Each number is 200 + 40 x the weight over the matrix's rms, rounded and kept within 0 to 999. Layers, rows and columns count from 0.

# up: layer 3 MLP up, 2048x512, rms 0.0704, rows 80-104, columns 128-191
# down: layer 3 MLP down (transposed), 2048x512, rms 0.0645, rows 80-103, columns 128-191
up80,190,147,217,204,148,189,269,176,214,214,170,217,229,140,255,171,194,212,239,191,241,215,217,158,226,218,282,157,221,156,261,265,239,185,303,262,74,162,80,199,237,100,215,197,212,199,157,223,219,212,195,178,237,190,152,191,113,184,223,183,139,179,247,228
down80,227,193,159,223,233,152,129,194,230,152,202,180,201,298,164,139,216,232,159,245,259,181,196,220,197,127,209,236,230,203,219,193,179,209,141,191,223,206,233,197,183,224,211,174,204,151,160,194,221,240,201,194,128,208,323,199,274,202,190,150,206,244,166,198
up81,166,225,96,129,166,205,107,256,205,252,186,234,184,207,117,193,285,145,203,183,217,155,179,217,181,150,217,182,134,257,182,163,164,237,239,176,205,276,168,160,212,184,290,249,219,181,211,190,204,235,138,256,273,206,129,188,211,276,277,202,162,133,203,142
down81,263,176,204,231,169,223,143,188,227,217,115,228,220,193,116,172,133,225,177,207,192,236,130,245,194,245,212,235,167,207,235,189,196,173,157,150,235,284,242,69,244,110,167,170,116,225,189,149,193,276,188,314,251,195,187,194,146,191,289,195,139,231,217,252
up82,192,208,157,188,216,168,287,285,279,179,114,209,271,200,225,257,152,137,170,155,218,217,235,204,170,206,143,211,181,232,202,291,177,194,276,244,191,180,214,180,163,239,200,223,120,170,211,187,192,181,201,125,240,217,171,247,145,212,253,202,248,140,214,196
down82,217,182,201,190,156,211,192,164,151,169,273,248,114,208,185,183,250,191,172,282,248,165,239,128,167,210,120,211,220,238,177,211,200,175,178,173,184,166,199,229,131,216,197,331,227,198,143,214,141,186,215,203,263,174,168,170,175,223,164,174,177,282,161,135
up83,152,200,183,247,199,212,151,178,191,182,192,209,205,204,215,174,244,213,215,195,187,203,158,226,199,208,170,282,148,229,126,270,299,172,147,200,275,142,234,174,202,160,170,181,202,222,189,155,189,226,203,240,266,279,252,172,200,179,153,171,180,160,204,174
down83,238,232,209,199,237,218,183,261,152,133,167,279,187,163,245,228,225,198,200,220,193,191,212,216,176,241,180,176,146,243,228,202,230,217,186,177,175,150,154,223,256,212,158,191,196,224,106,244,245,168,225,175,167,190,173,210,160,228,217,279,166,182,188,192
up84,210,216,181,179,178,317,174,269,250,165,160,194,224,160,146,200,209,240,196,174,210,183,299,262,212,193,176,171,194,245,159,166,201,203,216,93,193,122,157,227,191,192,200,184,227,204,215,231,187,194,212,230,190,184,193,222,202,128,189,227,281,147,128,192
down84,200,249,184,172,119,177,205,158,208,198,192,80,160,203,195,244,242,250,179,171,159,169,177,247,222,222,155,168,169,209,236,219,262,175,185,149,144,197,173,251,339,134,139,142,185,242,183,189,225,173,240,278,236,234,190,148,249,241,178,143,214,152,157,266
up85,260,192,170,177,202,170,189,211,188,249,263,192,219,236,167,117,266,189,172,279,169,166,166,205,271,188,166,169,207,199,200,181,196,243,161,106,200,186,252,167,130,200,230,159,137,264,216,193,227,192,127,292,200,178,265,201,187,200,210,166,212,221,224,191
down85,194,185,218,195,164,211,200,183,198,196,147,188,208,191,225,229,183,174,197,145,165,235,220,199,165,225,228,242,168,172,188,172,221,162,178,252,252,220,181,234,210,180,151,235,187,214,167,199,170,261,252,108,205,204,157,248,217,195,214,263,207,284,190,169
up86,189,156,216,228,244,237,263,200,189,228,192,179,282,208,227,235,189,169,210,154,162,180,169,165,211,254,227,258,167,190,225,199,207,176,225,203,166,115,94,228,169,224,175,182,221,185,196,232,234,191,234,197,164,192,237,152,131,197,157,171,176,194,90,225
down86,175,234,199,154,202,269,186,196,210,183,162,201,167,153,147,258,279,201,255,214,238,192,187,269,223,183,237,142,186,192,170,254,181,302,143,255,236,135,226,124,263,177,185,187,212,155,218,162,198,143,171,147,229,230,206,210,208,196,218,163,227,201,251,97
up87,146,181,215,195,119,189,165,144,247,260,229,204,194,126,158,96,206,200,224,251,121,305,172,257,200,213,199,177,209,110,164,202,258,228,226,202,215,190,160,190,117,135,237,187,249,250,278,267,223,211,199,240,149,122,186,188,195,242,190,201,243,188,146,280
down87,212,246,190,206,220,190,179,239,130,216,168,142,213,162,181,230,315,107,165,171,165,191,182,238,247,199,217,220,264,230,141,196,218,259,225,198,161,154,191,189,212,262,171,214,189,166,197,192,278,219,240,226,143,229,178,254,159,153,174,242,181,252,341,133
up88,226,201,244,224,193,233,172,197,225,178,142,221,244,184,260,203,215,212,158,239,224,129,167,198,160,208,220,186,222,186,213,216,141,125,160,264,229,222,206,162,191,201,214,248,183,138,175,178,219,235,158,198,297,110,183,277,164,160,229,262,240,158,140,217
down88,219,177,124,196,253,187,210,191,197,188,242,160,157,153,171,282,176,222,222,166,168,256,267,177,213,186,218,203,242,158,191,267,225,163,222,239,215,212,237,184,166,173,232,238,293,222,199,257,203,173,163,231,113,218,269,178,168,243,156,141,169,209,182,216
up89,200,210,178,261,172,228,256,173,258,251,155,267,237,233,197,213,171,177,235,174,213,239,219,217,208,218,247,124,140,280,186,264,208,141,273,163,236,224,194,226,232,163,146,210,161,203,209,217,214,219,240,222,256,182,145,250,197,231,207,196,210,167,219,197
down89,178,244,194,212,306,211,209,178,198,204,265,169,229,167,245,262,187,236,247,194,149,236,128,214,248,150,257,217,199,209,137,203,151,260,187,134,255,230,211,249,213,163,232,157,215,213,173,239,181,235,189,170,225,173,187,179,218,202,269,162,239,164,211,112
up90,224,171,206,174,245,196,189,204,188,230,179,148,240,296,172,183,171,205,173,226,284,122,209,174,249,158,176,125,155,198,202,169,184,180,210,192,186,173,232,148,217,230,201,167,223,156,207,226,154,156,238,163,234,183,202,139,181,159,220,212,219,131,169,244
down90,261,166,147,178,236,252,219,163,185,240,204,248,217,208,197,286,197,200,231,170,269,163,231,224,220,224,211,246,206,201,222,189,160,122,223,194,100,231,168,199,235,222,206,236,186,184,163,217,127,213,205,120,232,179,168,186,92,221,225,162,222,131,178,257
up91,102,251,223,261,246,244,200,187,131,195,171,244,202,248,215,218,161,167,218,234,238,228,270,167,241,107,144,185,237,236,170,239,210,229,243,217,206,286,225,174,189,154,114,166,202,227,188,165,151,183,191,213,169,255,251,173,265,212,105,208,196,209,237,200
down91,208,180,210,157,241,179,207,237,206,166,232,225,255,179,130,203,216,177,175,286,119,205,206,183,242,148,200,208,155,228,228,250,185,146,303,221,190,187,195,265,118,205,183,183,133,198,195,148,207,210,168,215,145,251,227,261,156,192,211,99,189,147,144,180
up92,246,124,129,244,164,183,148,183,190,236,195,253,136,261,267,188,129,179,246,234,229,247,206,284,210,231,144,215,184,141,219,253,200,170,225,157,202,219,252,254,203,216,195,205,189,139,163,186,187,172,185,156,241,225,216,196,156,172,224,197,207,196,148,177
down92,189,149,251,143,227,211,246,130,276,185,178,234,248,195,237,178,191,196,175,227,197,194,234,166,167,206,72,208,219,228,210,182,184,253,219,191,232,187,114,179,183,176,174,206,165,237,193,216,162,155,174,101,183,282,301,239,321,192,211,218,219,221,156,220
up93,226,232,131,215,242,200,236,173,173,150,178,174,219,188,230,178,231,200,237,211,166,178,127,176,242,174,239,212,246,198,197,183,143,214,172,196,127,241,214,283,167,153,188,177,185,194,97,214,225,206,286,145,138,188,210,186,223,203,201,178,254,178,205,260
down93,201,249,183,194,133,225,165,204,218,131,248,218,203,211,172,196,203,162,220,213,202,242,210,184,201,247,153,171,183,284,220,218,188,193,219,195,204,217,133,227,208,136,249,213,189,211,212,135,201,163,133,147,233,247,175,260,172,257,235,218,191,237,167,176
up94,202,116,227,186,265,200,217,201,236,226,203,278,154,183,213,207,236,185,215,155,139,173,121,213,225,208,132,143,234,224,280,204,202,151,174,222,242,202,201,245,237,212,136,201,257,151,163,275,154,192,202,270,212,209,179,225,263,152,218,178,234,145,233,194
down94,216,239,177,159,191,233,227,173,169,196,196,175,253,230,185,230,218,213,120,277,183,226,234,161,192,146,231,223,235,222,233,215,230,221,227,152,140,210,183,189,260,153,197,187,198,263,228,132,189,187,152,224,239,223,176,224,172,190,165,246,163,191,216,206
up95,178,246,182,225,201,240,190,190,222,208,256,181,169,187,206,152,224,233,177,211,195,185,256,264,183,215,236,249,202,229,144,295,217,240,212,148,218,191,230,231,128,207,251,266,148,200,211,211,154,273,238,83,222,171,212,224,192,304,172,177,183,258,238,181
down95,173,202,224,240,148,113,206,219,178,222,210,242,204,191,132,144,156,154,156,173,186,168,233,184,157,204,234,269,253,153,210,213,115,187,201,197,204,197,233,165,220,206,239,181,179,211,161,184,197,174,253,202,184,245,213,136,181,217,190,253,153,213,120,234
up96,154,273,186,282,205,211,184,208,202,165,264,234,218,223,203,212,155,252,157,219,195,179,252,218,224,179,190,263,130,191,218,271,101,208,236,203,246,240,103,103,177,227,145,243,274,174,209,265,177,259,78,245,212,204,171,190,168,143,214,201,173,231,213,227
down96,172,142,185,160,188,172,145,150,236,233,121,248,225,233,198,263,235,154,173,244,216,247,208,131,314,256,253,128,247,281,228,232,131,263,186,224,155,173,239,178,211,150,189,179,232,212,155,172,230,223,241,139,247,210,258,192,219,214,236,227,208,220,201,254
up97,219,183,171,345,285,220,172,122,217,187,243,182,195,148,228,162,153,216,175,156,191,274,99,229,208,139,167,189,179,158,232,207,256,169,237,221,219,274,210,241,221,227,200,144,172,237,262,268,183,198,181,185,141,217,279,260,279,253,206,197,214,212,208,214
down97,194,250,271,258,178,285,256,256,204,221,216,166,152,173,267,242,190,183,255,273,206,193,219,178,158,260,196,274,181,200,189,198,242,198,209,198,174,238,160,219,240,185,128,293,136,168,280,206,174,140,238,230,210,176,208,146,274,223,209,234,277,207,203,174
up98,195,217,209,157,205,111,213,224,216,226,231,176,239,265,197,189,192,187,198,199,214,113,163,201,171,245,192,196,115,227,196,200,211,196,175,207,253,242,223,190,218,201,270,181,179,230,163,150,153,173,172,182,197,221,217,159,245,185,143,202,212,217,195,197
down98,205,187,131,176,189,246,210,157,201,189,224,202,166,190,132,161,224,305,273,236,228,155,144,231,204,179,196,202,212,192,226,248,126,203,225,274,234,160,215,239,189,218,137,153,211,256,228,164,154,166,241,158,245,135,167,161,224,266,124,312,188,210,189,201
up99,197,242,201,284,239,149,153,175,208,190,146,197,165,265,287,193,143,149,157,209,202,223,174,244,185,186,189,188,195,225,256,184,198,253,202,185,112,246,205,255,253,327,183,245,229,211,170,168,189,175,277,177,230,167,201,221,210,266,186,219,187,174,148,235
down99,243,193,202,139,187,230,210,160,209,166,233,193,190,191,142,195,242,160,199,184,189,131,180,233,194,212,212,168,210,145,185,191,208,227,147,193,123,127,169,150,187,157,138,127,218,168,242,205,137,240,170,212,180,145,186,161,187,91,196,135,181,217,226,233
up100,246,121,241,195,232,239,147,238,240,256,190,242,202,209,247,234,217,189,267,177,118,146,175,177,192,247,208,243,156,186,124,188,210,231,209,264,210,227,103,150,195,254,192,220,251,140,217,189,197,210,213,164,244,180,253,198,163,220,198,172,310,204,197,257
down100,180,155,182,208,160,196,154,200,221,146,175,258,187,216,220,208,178,231,223,239,243,246,175,260,210,189,197,200,256,114,252,185,246,180,156,212,178,150,163,209,173,193,225,252,161,240,174,240,138,223,208,160,202,251,156,160,180,199,241,231,161,253,181,222
up101,236,218,243,176,112,194,180,222,255,166,155,201,242,200,217,132,163,193,199,221,229,254,275,221,163,173,101,212,194,187,218,236,236,182,234,191,212,194,155,218,161,208,183,217,167,215,204,197,222,202,218,268,251,220,163,227,218,214,193,248,208,185,251,216
down101,156,187,219,220,156,221,250,204,233,256,200,296,185,186,145,258,263,277,245,288,189,79,169,215,215,211,236,260,200,204,196,263,235,167,143,251,90,132,219,206,228,235,226,194,264,191,263,206,268,165,217,143,223,134,169,209,151,269,200,216,163,182,214,191
up102,209,218,237,145,182,157,249,193,162,291,190,250,188,162,237,229,154,194,212,157,205,139,173,160,194,162,157,143,242,197,216,169,232,71,234,210,195,117,175,240,140,229,240,149,122,194,235,237,255,215,231,199,228,190,193,252,186,192,198,221,205,198,192,167
down102,228,183,174,230,124,138,209,228,235,148,219,208,258,235,263,188,195,239,277,224,147,187,323,168,179,192,155,217,159,207,213,152,230,202,201,147,214,244,237,180,173,197,222,77,141,261,252,165,225,166,229,168,224,227,175,124,222,202,277,243,175,198,189,81
up103,205,120,186,264,162,225,192,180,205,156,242,173,228,210,212,223,257,238,198,188,137,218,183,170,254,184,184,174,189,181,243,229,218,221,207,155,234,234,293,190,184,151,251,194,237,221,202,135,281,243,198,195,226,135,258,212,154,225,221,207,193,211,272,203
down103,166,217,222,212,163,195,188,158,166,212,232,206,301,206,195,188,101,167,178,151,250,204,207,225,193,185,176,136,193,207,199,223,162,291,202,237,273,237,164,206,242,212,197,170,197,139,157,180,176,162,198,125,176,156,148,153,252,196,217,255,175,231,181,135
up104,80,199,214,232,241,226,240,240,220,190,211,175,144,200,182,252,168,197,156,193,144,151,157,160,212,262,184,172,255,206,178,211,183,190,270,205,177,161,188,102,193,98,232,294,179,258,164,192,182,269,201,196,191,273,184,201,212,229,225,244,232,277,180,188